config.yaml
hidden_size: 64
num_attention_heads: 3
num_key_value_heads: 3
hidden_act: "squared_relu"
norm: "rmsnorm"
decay_fraction: 0.671
decay_shape: "linear"
doc_mask: true
max_steps: 5876
dataset: "wikipedia_en"
Each number is 200 + 40 x the weight over its row's rms, rounded and kept within 0 to 999. Layers, rows and columns count from 0. The size before them is the row's rms in percent of the matrix's.

# layer 7 attention value, 96x64, rms 0.315, rows 81-95, columns 0-63
098,189,224,192,162,289,149,288,248,231,232,195,209,174,169,152,162,331,209,203,181,229,119,184,216,159,268,214,207,191,166,167,172,242,173,214,231,226,186,232,134,196,206,220,217,216,225,190,191,172,196,193,147,193,223,243,198,174,244,99,180,238,243,250,191
096,232,161,236,185,215,155,230,293,187,122,213,177,226,218,214,194,183,168,272,138,233,233,222,239,157,175,209,278,216,246,154,122,150,175,230,190,195,242,206,151,176,208,166,219,153,208,276,309,186,230,196,198,228,207,171,201,215,157,211,188,127,223,178,252
100,209,177,234,155,195,227,223,167,208,237,195,221,162,144,152,183,200,166,201,214,251,168,164,198,151,172,208,229,196,141,144,145,156,186,193,249,218,171,168,212,248,219,183,257,167,186,226,176,269,171,189,295,189,198,141,265,295,202,180,108,147,172,143,137
106,278,194,197,184,195,209,238,189,174,128,203,217,229,266,160,228,224,240,156,196,161,160,261,246,198,228,171,181,170,244,227,210,186,99,202,188,259,208,193,181,191,252,232,218,245,173,184,240,227,138,170,185,198,233,216,253,290,296,201,141,237,127,231,211
096,183,170,213,252,195,180,176,185,179,124,181,259,183,215,147,123,153,276,184,188,193,219,247,146,151,190,230,217,217,215,219,186,193,245,290,140,135,173,196,148,205,211,257,181,153,196,170,195,262,294,232,221,190,240,219,153,159,222,195,126,189,246,251,220
102,187,210,216,239,157,186,252,172,231,247,146,212,111,198,174,158,181,221,258,184,182,231,198,266,210,163,170,220,210,216,190,224,105,195,256,295,210,149,234,171,204,157,234,134,250,191,195,259,214,257,276,219,133,218,208,198,204,158,226,239,205,159,144,240
097,222,160,216,193,202,165,203,337,122,177,194,167,194,211,239,227,164,228,132,182,185,175,178,167,202,150,177,199,235,121,159,227,205,196,202,216,134,94,209,147,166,205,153,184,185,194,193,178,210,203,191,151,181,206,252,219,159,199,254,85,190,204,196,218
100,193,259,213,183,169,168,225,117,224,227,221,159,216,231,205,178,242,233,205,209,206,240,233,204,236,202,280,151,205,186,269,204,167,113,224,289,153,129,225,166,250,189,171,211,130,184,232,174,183,219,217,280,261,208,256,179,202,266,230,151,172,242,234,211
104,103,301,203,204,212,116,193,197,202,234,190,259,185,175,168,228,190,190,127,197,255,279,217,220,247,158,184,245,201,200,219,242,174,164,131,174,149,204,184,214,203,250,126,214,223,232,227,201,168,181,156,228,188,142,153,171,182,135,234,165,170,184,253,157
102,173,268,150,213,200,230,200,130,241,216,201,163,191,196,197,243,187,187,279,210,172,145,166,193,149,157,203,150,227,269,178,209,221,153,171,209,243,198,230,123,209,165,201,265,149,155,208,189,234,196,126,114,182,226,128,158,169,210,160,149,121,193,183,248
100,260,127,199,164,129,101,259,117,219,171,236,219,212,174,206,172,180,220,157,151,218,211,182,228,194,97,222,208,180,217,229,236,179,255,211,220,208,214,246,161,206,175,195,228,207,95,196,229,136,157,163,183,199,179,218,280,193,162,195,239,181,211,219,246
104,170,271,178,250,192,219,160,190,171,162,211,180,193,198,183,173,225,186,284,197,180,272,129,201,217,95,219,243,159,180,209,172,233,174,188,178,107,306,222,223,184,187,223,191,282,192,191,217,149,187,231,205,259,181,159,203,249,193,222,173,191,180,134,143
104,244,210,233,262,174,207,266,173,226,299,163,180,216,219,287,158,224,233,192,182,218,147,201,236,160,224,267,251,206,268,144,233,156,181,149,157,215,254,174,176,197,254,173,205,243,202,154,134,169,207,208,222,242,202,249,212,227,206,269,187,167,197,268,149
100,147,124,163,142,195,156,149,220,171,252,216,177,191,159,255,170,216,215,246,258,179,218,219,140,249,124,199,258,199,154,205,244,156,271,242,219,276,194,163,198,184,193,282,206,221,210,215,218,187,157,161,178,242,230,190,195,217,191,172,116,175,177,263,254
101,212,194,185,204,246,185,175,185,164,187,235,196,217,211,240,179,212,228,178,185,231,238,254,161,200,336,226,248,235,207,273,165,197,190,231,146,146,145,180,193,232,174,238,197,207,170,271,166,141,129,212,202,195,113,116,223,199,150,199,180,145,145,161,225
# layer 7 attention output (transposed), 96x64, rms 0.225, rows 81-95, columns 0-63
096,199,160,164,252,138,279,127,153,131,211,182,228,232,234,230,229,74,192,173,251,174,126,188,211,225,180,159,132,210,230,246,235,209,185,191,192,191,229,169,221,216,165,171,235,123,175,221,252,248,204,187,182,200,203,152,176,210,204,285,236,172,221,191,214
099,137,242,175,209,188,247,214,80,176,241,162,188,150,224,197,190,219,211,134,241,143,208,196,170,182,168,194,106,203,172,259,210,189,264,232,183,205,162,169,195,271,124,205,213,207,153,188,139,241,226,166,241,173,140,222,261,176,213,202,187,227,152,238,151
094,185,207,124,262,259,184,180,207,189,180,224,141,226,236,254,273,204,211,240,138,96,221,270,230,229,239,149,156,236,235,220,255,224,172,185,186,191,208,254,162,152,236,222,202,220,221,225,237,130,226,264,181,214,186,248,164,134,199,171,239,222,243,227,229
092,160,177,252,222,156,210,203,235,295,269,185,187,145,139,220,198,205,115,233,230,225,239,188,190,173,210,270,215,211,181,131,234,237,288,155,193,204,176,195,230,180,182,226,141,158,202,168,187,163,253,231,205,232,126,171,232,176,136,211,199,173,288,190,169
096,175,190,212,105,199,209,194,218,166,229,234,172,187,227,230,246,224,138,268,193,184,183,167,241,204,250,172,151,196,186,161,184,158,160,129,336,280,177,199,172,234,187,140,171,229,202,243,202,141,121,170,195,195,148,183,203,228,185,177,256,234,163,191,174
101,191,158,218,136,205,200,178,195,133,184,272,216,230,223,250,258,211,216,154,203,168,252,210,169,146,219,227,126,125,161,200,198,241,208,183,95,201,232,225,241,258,237,174,240,136,189,191,225,214,206,162,231,286,170,191,243,205,221,152,163,222,264,263,187
105,156,177,179,221,218,253,200,87,289,192,175,184,251,231,174,183,188,178,232,228,221,207,211,177,244,283,210,217,241,232,256,227,180,223,231,134,279,288,155,260,206,161,205,196,209,159,235,187,173,172,167,258,232,206,204,202,212,164,195,295,230,183,218,176
113,222,180,168,231,189,237,259,267,138,188,210,274,168,174,196,215,158,202,233,151,181,263,171,211,188,245,155,236,225,235,149,191,164,308,232,150,194,241,191,204,183,189,258,207,207,236,188,178,208,201,210,129,126,124,119,212,210,161,224,214,182,159,143,145
100,322,122,183,210,188,234,158,208,222,190,243,87,248,212,234,182,204,180,268,160,143,168,175,178,171,201,216,187,197,207,242,160,246,224,253,184,237,236,248,186,188,162,231,186,162,201,173,148,220,213,230,161,229,229,242,208,204,243,160,278,186,179,117,212
100,237,175,297,216,257,146,189,247,238,198,234,244,274,184,193,142,204,214,176,196,231,219,170,209,244,234,246,267,163,114,189,118,204,259,212,253,141,239,140,201,204,215,144,170,196,213,181,219,173,146,195,242,234,202,255,196,203,225,231,254,270,183,227,187
082,157,272,186,243,273,266,183,233,222,264,133,183,221,163,181,276,224,194,218,190,205,194,245,225,190,276,127,232,222,188,136,206,172,150,233,193,164,169,131,213,184,173,207,210,160,276,231,193,241,261,225,205,173,231,166,126,161,176,221,170,179,145,193,161
100,186,181,237,186,231,171,208,175,235,275,186,209,199,183,240,258,167,199,135,135,238,155,248,225,205,270,200,169,224,222,206,216,196,245,148,228,298,144,219,214,220,238,163,167,164,205,164,232,260,210,117,175,171,204,192,135,152,217,217,252,173,234,280,271
099,208,192,178,99,189,200,164,197,199,114,234,194,231,204,124,270,186,208,220,240,205,246,211,200,209,192,143,173,238,149,260,211,257,200,190,230,127,126,218,251,187,194,255,219,157,199,232,243,222,200,161,143,199,146,138,214,152,274,209,209,255,172,156,235
110,247,243,250,243,221,266,249,173,244,133,222,208,193,167,185,256,168,204,126,155,191,192,179,240,154,240,191,157,195,205,197,199,269,108,178,185,170,205,259,240,232,234,100,207,252,199,201,187,183,230,244,210,162,157,182,229,173,196,203,241,248,269,126,183
099,162,200,186,193,184,223,215,239,226,196,227,232,232,171,168,207,199,193,187,164,220,116,127,197,218,100,158,154,200,207,175,212,246,209,153,250,205,208,177,142,199,231,171,283,175,226,177,237,207,258,194,251,256,319,277,217,207,263,210,217,203,276,216,170
# layer 7 MLP up, 256x64, rms 0.262, rows 0-39, columns 0-63
100,173,179,265,116,185,164,206,253,121,213,252,190,149,227,222,128,186,187,178,150,226,192,242,154,231,234,198,201,199,167,166,162,307,202,251,155,212,142,172,204,289,211,186,169,167,129,190,193,148,200,232,249,157,152,242,185,192,244,200,223,219,240,221,175
097,276,178,159,224,203,200,247,118,183,194,249,177,132,198,203,166,206,250,135,161,278,155,169,129,165,200,125,192,168,230,161,183,205,204,250,195,143,129,192,217,181,214,259,180,215,221,267,207,140,155,154,193,171,165,261,170,196,176,190,246,149,175,209,234
098,162,156,232,174,174,266,176,202,167,217,253,221,144,263,220,194,238,190,267,195,203,187,259,186,225,158,148,208,199,223,229,180,175,210,277,182,223,217,185,208,151,223,185,239,201,160,179,257,180,297,243,215,149,264,149,226,239,178,229,91,143,261,229,180
102,164,271,174,154,147,196,164,218,177,198,233,117,161,241,198,186,240,178,132,206,198,196,220,171,228,195,239,234,234,204,132,165,140,225,211,192,213,241,134,242,128,199,118,210,164,171,219,154,180,226,193,218,264,223,143,198,161,232,172,190,289,246,272,242
116,159,240,199,227,135,224,142,169,208,254,250,254,284,191,319,179,161,200,217,194,181,167,97,204,216,160,235,260,226,176,143,198,181,224,126,214,204,211,165,181,196,232,220,256,219,172,251,178,200,226,234,134,213,194,189,192,181,262,211,157,229,198,252,174
089,186,221,234,223,142,226,205,297,189,246,232,193,154,230,208,276,125,159,242,180,165,263,152,163,240,223,199,162,213,252,188,145,219,186,191,197,184,172,223,215,147,169,221,147,219,142,167,155,152,300,189,155,232,241,177,134,176,247,252,178,171,170,219,215
099,203,196,148,134,174,190,211,177,193,258,177,156,251,236,177,185,128,238,195,143,185,186,199,251,258,167,160,171,247,169,260,225,154,243,217,225,172,306,190,225,215,193,150,168,167,232,171,166,221,204,241,192,209,202,185,206,124,138,165,118,294,179,169,218
116,173,166,201,135,210,247,226,186,233,249,250,203,213,247,203,126,202,179,123,148,136,190,222,194,201,178,135,235,162,210,192,262,162,209,186,288,162,165,245,250,132,191,265,260,237,172,264,184,212,202,258,121,228,145,237,190,189,230,228,202,214,215,214,173
096,159,224,183,193,242,215,228,150,196,208,269,194,207,147,142,193,248,111,192,119,165,192,295,120,142,192,203,251,139,257,201,198,148,214,235,154,194,201,236,154,209,239,171,147,215,158,216,207,196,296,188,189,152,198,173,244,154,224,218,196,172,218,222,227
103,235,165,234,216,209,221,238,209,192,203,214,174,152,278,159,216,230,223,217,222,142,209,212,183,167,239,149,165,162,129,257,162,170,250,158,262,109,218,232,114,214,226,148,152,244,194,248,243,219,136,197,163,255,196,159,191,184,128,209,233,141,163,204,161
098,190,148,229,142,215,253,155,207,225,250,186,188,210,98,163,181,144,238,206,188,134,194,217,205,234,178,263,220,208,208,264,156,174,175,196,209,225,301,178,227,202,191,145,197,192,215,206,146,118,150,201,226,279,251,254,177,221,173,254,214,160,164,251,234
099,170,225,257,221,146,216,249,226,175,244,287,192,164,154,280,169,241,213,194,157,173,186,251,222,175,243,241,160,196,191,232,215,150,165,229,207,164,303,164,188,225,233,206,206,244,204,173,289,196,284,153,200,157,260,240,213,211,215,236,253,187,257,214,211
090,218,242,166,233,183,169,155,235,204,155,261,228,151,250,171,218,193,88,177,247,166,219,234,220,189,105,227,213,141,187,179,210,236,191,166,211,245,152,259,199,230,202,213,220,198,148,144,179,218,153,287,229,141,182,194,191,280,180,204,221,121,236,190,178
119,209,226,285,133,147,248,201,152,193,231,266,188,177,172,194,179,208,206,191,223,196,224,193,197,202,263,231,255,246,176,199,197,233,199,175,212,188,197,145,112,212,163,264,306,199,158,210,238,189,221,209,242,233,205,113,174,249,201,280,234,266,173,259,196
093,183,199,257,187,226,166,164,193,229,256,188,178,238,257,242,198,193,137,171,212,269,208,260,221,183,166,189,165,212,193,177,202,227,224,228,161,171,250,256,154,227,212,188,212,215,165,188,204,89,205,199,149,178,186,189,187,129,95,198,158,107,116,149,215
089,204,239,237,282,150,207,131,233,257,217,262,261,243,186,260,226,225,230,249,142,222,158,146,183,216,198,161,215,191,203,215,181,131,196,175,233,184,233,228,196,164,158,232,217,170,94,237,181,195,222,207,186,182,216,129,251,219,239,225,179,190,158,135,282
107,126,196,223,94,221,219,192,177,201,202,238,213,134,235,199,153,272,179,251,217,206,172,249,183,188,189,235,180,176,258,182,232,188,251,202,282,188,179,235,218,130,145,191,185,185,175,213,213,131,158,242,160,168,169,137,161,262,217,187,234,208,272,173,274
110,181,229,191,219,179,210,220,293,183,187,190,209,181,183,159,269,232,214,186,141,186,184,219,246,243,178,150,182,206,253,115,177,204,161,192,267,239,124,249,113,138,210,156,225,267,205,227,164,180,242,182,182,241,247,170,178,199,128,193,225,216,202,124,143
103,253,214,122,207,199,250,193,202,202,207,262,186,177,187,174,233,159,156,223,224,139,202,258,218,194,205,208,191,215,218,262,126,171,240,193,195,247,251,186,190,157,240,213,213,89,267,254,278,230,189,156,195,163,224,182,208,132,184,180,147,286,246,237,215
071,147,158,268,241,191,236,200,173,260,179,253,210,132,128,177,207,201,230,205,184,215,287,186,119,234,258,263,251,121,188,238,204,190,174,208,201,190,177,256,165,253,190,178,220,268,235,212,166,195,163,212,185,188,196,156,154,158,240,170,219,145,159,261,240
113,176,169,231,189,201,205,196,244,184,198,190,137,238,209,210,166,206,228,171,193,173,151,190,210,265,162,221,76,236,148,196,186,228,174,140,248,171,265,237,203,140,192,166,197,207,198,139,281,200,198,213,134,233,183,210,115,213,184,242,168,200,263,285,143
108,189,165,155,186,133,172,181,144,245,209,199,247,268,207,211,231,210,171,163,147,231,181,182,250,233,149,179,139,149,228,285,191,202,221,197,195,186,291,197,199,222,176,183,235,237,297,215,145,112,230,240,171,135,227,189,178,171,198,262,216,218,147,179,236
101,157,150,212,245,187,207,194,264,167,225,213,165,222,201,220,238,192,192,286,164,192,182,256,281,190,282,162,157,228,213,181,181,147,205,235,260,187,196,180,202,192,202,189,174,185,181,293,215,241,289,162,176,208,247,147,165,283,129,186,211,165,180,252,150
116,244,245,171,126,170,209,176,153,228,246,254,193,207,219,277,158,152,211,179,176,195,213,164,226,200,201,231,261,166,196,211,210,131,246,191,211,228,162,214,207,215,243,200,263,183,180,185,279,246,213,236,210,204,177,237,166,181,180,228,176,187,164,79,323
097,190,227,216,198,171,254,265,162,183,270,165,226,236,179,198,226,237,198,183,216,172,202,200,207,245,207,241,185,125,220,218,149,240,174,261,194,180,138,210,146,258,206,290,259,238,214,142,221,159,258,218,142,200,204,201,196,118,235,167,199,319,201,225,185
090,235,235,216,214,210,196,171,201,236,247,199,269,226,208,179,233,255,253,216,230,199,241,209,286,206,190,170,211,172,220,212,222,196,192,166,153,166,194,258,214,246,182,168,149,239,197,209,249,276,89,273,144,224,255,133,216,283,160,239,178,207,184,259,166
088,204,195,205,203,226,194,178,234,162,191,175,236,156,206,172,172,225,269,105,159,246,144,173,155,196,138,183,104,186,181,195,109,244,197,158,210,241,228,196,221,280,180,116,234,200,159,155,189,212,203,203,164,233,201,225,179,283,294,199,179,193,182,172,185
103,232,321,121,220,137,186,206,163,205,242,172,141,186,205,244,197,168,192,211,235,191,176,249,237,235,176,240,155,204,188,166,190,116,214,245,190,200,230,202,237,167,162,241,214,179,155,261,239,214,240,178,183,215,181,156,228,268,175,279,267,241,212,155,143
102,169,143,226,257,177,209,190,225,202,183,171,133,163,204,282,157,274,147,141,169,184,165,233,262,215,262,222,276,211,199,266,236,226,222,161,156,166,216,294,191,216,238,227,210,214,232,142,232,165,229,175,213,205,176,216,184,183,267,261,227,226,226,265,207
098,189,178,257,215,168,218,136,156,209,191,223,227,139,193,291,188,207,218,217,132,118,155,191,134,301,176,159,240,222,160,233,244,224,189,168,174,217,246,149,213,202,141,254,211,195,100,221,260,212,148,195,205,144,213,188,158,211,206,203,233,208,190,157,210
101,138,210,226,224,253,250,232,257,259,251,194,195,175,246,208,218,245,147,228,228,180,138,220,121,185,197,118,288,212,182,272,216,152,195,196,176,219,189,313,146,198,217,208,250,184,207,179,162,195,203,170,191,252,152,151,188,206,223,248,179,160,153,211,179
096,112,190,187,114,174,191,137,244,179,230,173,212,201,210,234,234,215,246,183,154,256,176,185,254,226,174,204,144,184,200,189,135,150,235,223,130,258,189,223,191,236,167,179,217,202,170,209,239,238,197,138,185,191,265,234,170,244,195,194,135,172,161,310,143
094,211,192,181,218,196,227,181,210,104,175,218,90,205,259,192,262,155,212,187,268,215,230,236,172,205,127,108,202,223,107,161,143,177,251,193,238,190,220,194,192,162,202,158,206,192,214,188,253,236,152,198,238,182,191,198,212,252,203,209,203,172,232,96,205
100,173,180,166,215,164,164,228,171,133,146,139,149,209,159,173,148,133,145,152,121,268,178,213,184,199,193,185,233,155,223,239,180,260,229,127,249,162,192,173,216,222,263,171,217,159,237,251,247,201,207,247,170,272,189,149,224,176,241,251,184,168,235,239,171
105,234,245,256,180,166,231,229,202,213,164,171,208,218,210,201,282,248,274,144,220,238,205,180,199,201,175,179,232,221,225,239,198,175,219,207,215,230,145,221,124,174,177,205,262,250,157,141,241,286,180,231,177,288,246,188,166,181,112,272,227,200,162,214,142
092,223,281,199,262,162,183,249,177,159,249,177,180,243,195,157,117,189,135,214,120,182,207,157,173,217,153,128,164,163,136,206,215,201,225,198,267,134,218,163,161,192,155,197,192,170,166,151,259,162,196,263,158,216,206,146,173,201,220,212,182,247,222,140,234
105,203,227,305,270,144,221,200,169,176,231,236,249,216,251,235,209,233,209,176,202,175,184,202,155,182,232,223,212,178,230,208,228,248,235,230,166,195,245,175,180,249,120,189,233,130,160,195,260,244,144,230,163,187,219,174,199,175,164,256,199,147,107,122,143
104,207,183,225,147,209,227,187,217,180,235,216,230,253,232,175,284,216,210,200,214,177,187,216,211,193,135,224,127,168,202,161,187,136,191,219,212,223,227,196,212,138,205,243,215,255,189,240,177,145,238,292,309,228,178,136,242,270,230,206,185,233,97,164,210
102,181,137,171,288,235,214,175,260,124,199,194,158,132,132,202,139,241,209,149,193,208,212,279,175,231,266,174,150,172,176,257,145,238,198,209,227,152,233,176,179,217,181,147,174,144,202,230,272,230,220,192,183,200,242,244,196,225,260,198,203,210,239,186,134
086,201,231,220,201,147,221,192,266,88,189,224,212,169,225,179,187,174,172,124,309,217,271,215,144,192,167,180,195,230,270,235,141,184,219,224,156,192,125,225,206,229,159,222,164,266,238,195,242,151,259,211,199,161,181,215,245,183,158,183,233,200,152,180,191
# layer 7 MLP down (transposed), 256x64, rms 0.132, rows 0-38, columns 0-63
095,177,200,191,245,148,236,249,190,186,270,177,182,201,181,193,108,171,246,192,150,221,183,233,174,233,290,216,165,201,269,266,228,263,240,187,154,246,141,211,188,300,263,237,191,245,224,231,212,233,244,253,243,173,236,160,188,146,173,172,217,222,189,218,208
099,250,215,236,188,244,182,194,218,188,279,172,263,145,200,161,219,204,165,216,205,141,386,158,157,177,201,220,242,149,152,174,202,170,175,217,207,213,204,222,156,204,198,200,202,214,223,217,218,210,152,195,257,255,273,232,177,248,218,175,173,233,164,209,198
097,203,229,205,158,204,227,177,116,232,183,120,177,176,96,194,145,193,141,229,241,200,157,203,204,218,166,204,225,157,145,113,234,167,218,214,169,237,164,180,219,138,248,110,257,203,215,199,171,147,177,207,248,185,171,222,263,209,193,145,253,228,159,186,227
106,113,251,191,249,202,137,189,249,152,206,246,132,153,176,178,236,245,198,296,206,207,246,168,176,227,164,149,203,165,207,227,205,207,237,199,265,124,184,185,200,144,180,151,221,248,233,98,173,243,205,155,187,208,231,212,199,160,228,192,190,196,239,247,140
111,208,325,189,158,200,210,240,175,210,172,204,233,258,215,229,213,164,172,163,229,219,226,158,192,211,206,246,162,216,179,243,159,164,209,247,137,166,243,183,192,121,174,188,254,167,189,122,271,179,195,247,213,222,191,198,88,217,153,180,212,250,253,152,230
087,166,202,180,133,256,180,151,128,204,179,93,249,116,221,176,198,218,242,250,176,214,129,199,173,141,192,199,219,214,226,159,239,212,211,178,184,194,167,224,232,187,286,163,237,223,179,171,266,265,178,208,249,217,141,227,225,262,197,143,238,249,216,190,208
099,215,211,176,235,204,262,178,251,294,255,264,202,202,176,215,254,155,216,143,169,166,310,172,263,268,213,208,167,248,196,188,190,170,223,250,138,152,271,156,222,206,177,179,156,200,222,158,197,221,167,180,205,209,248,177,145,180,160,175,272,192,186,242,211
114,238,201,227,218,195,196,196,220,190,247,217,244,148,174,145,180,227,253,177,107,203,192,253,221,155,206,209,235,226,201,233,198,212,213,187,225,230,144,223,212,281,214,267,146,145,185,192,258,195,230,152,223,193,208,163,247,108,207,90,194,282,151,152,172
093,216,111,200,171,153,236,208,266,222,199,159,171,242,197,183,168,237,243,137,257,210,247,187,179,234,200,264,189,230,116,155,229,202,163,287,149,163,169,195,159,186,146,180,197,228,212,198,240,181,192,118,124,178,194,159,207,227,222,200,159,177,174,292,184
103,202,180,179,199,245,186,186,189,200,183,217,242,207,185,218,200,200,269,188,104,100,232,184,202,174,262,191,136,270,182,150,244,181,255,210,209,133,214,203,237,244,123,134,190,210,206,229,225,177,211,193,222,167,183,303,157,224,124,203,176,146,188,157,155
092,258,141,172,188,262,197,196,99,164,214,168,235,155,260,205,166,210,248,202,119,231,132,207,247,157,230,193,217,228,208,176,200,160,199,189,196,223,186,185,175,167,218,234,211,179,235,252,196,198,161,194,281,186,203,278,206,154,220,255,220,260,219,229,85
108,284,190,185,184,215,143,225,207,235,144,202,148,208,191,201,254,202,178,185,157,209,257,238,212,185,189,125,181,142,209,250,174,214,250,132,213,234,203,148,200,225,162,184,163,230,100,130,173,148,200,233,173,173,276,213,133,247,224,203,106,222,184,185,188
091,193,174,219,172,248,221,173,137,151,243,209,245,168,238,177,170,297,192,152,156,183,163,202,272,170,243,167,168,193,269,197,229,153,216,271,158,205,172,248,229,229,162,174,166,243,222,168,276,215,237,193,193,230,208,193,280,149,207,195,163,230,235,298,182
122,211,144,178,201,205,225,237,133,167,121,189,213,156,171,180,160,257,185,202,137,184,156,200,174,133,284,169,284,189,186,160,151,184,198,192,211,232,205,222,174,179,224,213,179,213,216,208,189,178,199,285,220,237,244,196,185,79,181,217,160,172,199,261,112
092,137,173,262,173,235,123,206,217,200,103,210,221,254,230,160,196,229,229,196,119,190,182,160,167,172,254,175,176,234,117,178,198,235,191,260,245,275,247,184,214,189,165,264,221,225,135,179,170,164,205,202,256,198,172,275,180,212,160,155,186,231,178,214,240
097,146,270,204,193,185,215,182,271,226,219,248,178,197,236,256,227,192,147,196,241,231,66,187,209,218,230,182,197,189,194,177,184,201,182,182,193,276,231,228,164,243,269,257,245,151,251,158,177,215,127,218,164,188,179,153,237,269,194,234,221,162,168,202,266
115,193,241,213,182,190,158,177,172,208,163,205,215,189,165,192,170,222,209,263,156,199,300,168,196,174,262,211,242,211,244,237,197,193,206,207,200,246,287,172,234,148,151,154,203,234,199,213,159,280,212,87,191,123,184,216,212,188,232,184,240,270,196,133,274
110,114,171,207,159,236,180,234,188,213,147,98,181,218,200,201,145,216,226,227,215,178,55,151,208,212,204,241,205,227,239,179,224,171,141,181,254,221,202,185,195,171,201,230,250,201,216,168,179,195,171,231,131,190,144,183,144,175,231,191,214,238,294,190,162
097,197,168,209,207,179,158,182,194,156,141,216,149,240,210,208,202,168,154,237,167,184,210,232,166,151,222,183,203,238,163,230,207,201,166,167,149,203,127,151,243,230,270,306,202,248,184,173,176,165,136,205,199,252,211,116,285,135,211,247,184,156,252,233,254
087,178,281,204,133,149,219,228,118,168,157,226,106,196,317,169,171,174,216,193,153,224,134,186,269,165,168,178,146,179,158,117,181,196,230,237,166,197,184,194,145,185,165,264,172,149,195,173,203,233,196,240,227,185,210,216,231,163,178,180,222,210,209,197,215
109,208,199,156,234,236,274,175,197,218,282,279,147,241,120,164,152,102,217,222,237,192,194,221,183,215,226,183,230,208,160,176,159,214,178,209,234,240,143,225,191,223,162,187,278,165,203,221,196,174,175,238,231,294,188,260,242,148,257,177,201,148,219,179,184
101,215,210,192,176,173,169,146,207,303,181,204,189,181,279,184,210,207,172,182,253,192,151,167,207,195,140,206,186,130,232,113,240,219,237,181,142,234,241,237,292,242,193,120,144,281,204,187,220,139,158,167,200,130,214,174,193,241,187,183,179,203,191,188,180
093,171,184,151,241,194,151,173,196,203,274,182,190,207,138,143,161,191,187,191,200,149,135,233,172,114,218,286,204,279,161,110,193,151,228,198,239,165,141,241,205,188,167,193,214,190,211,214,178,288,182,232,186,147,180,178,185,164,147,223,246,214,258,174,240
114,210,132,227,293,201,206,244,176,167,209,240,168,123,250,236,224,290,205,183,187,165,118,180,179,188,207,229,153,248,211,147,229,161,152,160,242,210,240,143,220,207,214,165,184,226,222,216,151,210,290,211,148,217,203,163,187,164,209,196,212,224,246,196,100
098,220,214,251,238,134,234,247,177,149,200,148,263,175,162,160,240,231,167,142,135,62,156,269,188,181,204,257,163,221,225,205,193,234,236,209,174,227,238,138,186,155,204,193,189,171,205,198,136,210,249,130,197,246,190,228,252,200,176,181,225,236,169,201,208
093,211,172,183,196,163,201,269,182,205,174,147,151,230,239,247,179,193,171,167,264,235,195,238,141,257,196,192,197,268,166,218,226,167,166,208,209,213,151,190,182,158,176,248,242,139,209,60,146,225,223,184,306,198,180,187,206,170,165,203,245,275,186,205,182
086,198,210,148,174,195,181,200,146,161,156,148,218,168,263,167,191,225,252,262,201,228,99,203,186,121,210,218,194,231,181,212,211,201,196,192,234,290,213,213,162,253,230,195,236,218,166,184,102,257,178,200,129,238,150,286,226,188,223,190,197,244,267,189,172
108,220,203,204,135,193,240,209,115,216,210,240,163,189,181,158,191,189,206,222,192,254,139,134,189,196,237,193,145,162,228,221,323,132,168,144,286,224,229,205,180,221,261,183,298,173,207,181,207,193,240,208,175,228,145,221,237,248,244,166,242,203,207,200,226
102,175,227,196,164,188,138,250,143,186,221,195,227,218,208,222,239,168,201,214,116,148,162,154,125,203,231,289,243,198,178,158,262,263,170,134,192,150,191,153,264,146,191,178,152,263,225,241,181,172,199,255,233,145,185,184,182,160,252,192,211,167,141,197,223
102,211,187,146,189,174,207,133,143,209,193,257,228,206,260,234,127,203,189,215,252,216,148,146,208,151,235,219,191,247,175,248,209,213,222,135,217,151,159,234,257,197,185,289,237,255,158,274,187,234,176,164,243,147,132,172,213,170,183,218,213,218,279,151,173
101,154,199,253,180,275,242,117,212,284,228,158,248,204,191,182,240,207,201,272,158,152,244,189,152,119,176,153,196,247,160,233,222,228,242,225,238,171,196,234,153,137,212,212,245,264,242,179,190,263,208,167,172,217,209,229,210,216,163,213,231,118,207,169,170
091,146,149,153,145,175,205,201,159,210,186,214,265,188,210,230,124,234,213,206,226,224,114,233,191,183,196,158,168,233,121,202,217,171,163,138,201,258,195,200,193,189,253,270,232,196,215,214,82,234,122,181,200,164,165,221,187,199,144,122,219,158,204,176,175
097,132,210,137,182,111,204,179,189,172,185,172,243,194,198,204,123,144,213,171,201,90,282,222,159,202,180,202,213,225,192,266,238,204,175,272,185,194,185,132,228,254,174,211,240,231,184,286,189,170,260,180,241,155,182,157,153,164,171,217,178,172,201,182,213
096,169,204,213,170,194,227,222,201,222,168,227,165,204,151,200,170,178,213,178,206,166,95,281,234,179,184,164,257,177,198,273,244,215,224,124,211,165,221,227,195,182,247,206,232,229,219,191,142,228,259,293,175,283,229,208,211,165,194,280,133,174,256,216,143
097,234,160,208,312,226,213,152,248,268,188,202,202,231,278,249,207,126,178,161,209,204,194,263,181,225,154,256,182,157,157,190,163,168,215,181,278,184,170,222,215,203,194,229,241,156,242,250,204,207,235,170,168,209,289,185,186,191,138,188,279,216,231,162,167
094,199,170,295,197,165,241,121,257,248,166,176,219,201,169,221,163,182,227,164,204,187,233,176,147,228,231,183,182,131,214,162,246,157,249,197,219,268,214,210,242,228,245,175,221,225,176,245,129,141,118,255,217,121,239,153,194,197,145,196,222,253,180,231,217
113,179,266,223,205,153,202,150,161,260,184,257,200,262,207,171,186,178,206,196,220,236,333,184,172,219,162,204,240,150,192,246,236,198,181,180,234,215,174,249,207,243,230,286,206,199,212,201,189,218,198,171,174,219,251,137,284,148,186,125,267,196,180,255,218
097,270,194,247,228,202,150,183,188,317,243,206,237,156,128,199,190,186,197,249,184,216,199,171,193,236,170,255,209,196,239,181,222,221,196,232,129,209,227,212,211,190,232,202,95,318,242,171,175,265,221,230,152,181,178,226,234,237,206,259,198,163,162,210,217
105,164,232,208,246,252,266,228,195,262,222,210,87,227,198,183,206,184,238,203,219,216,143,218,126,212,207,196,212,226,241,160,194,163,166,192,263,203,174,201,134,188,215,227,122,111,161,222,236,180,263,216,194,122,188,251,195,262,161,146,173,221,214,150,183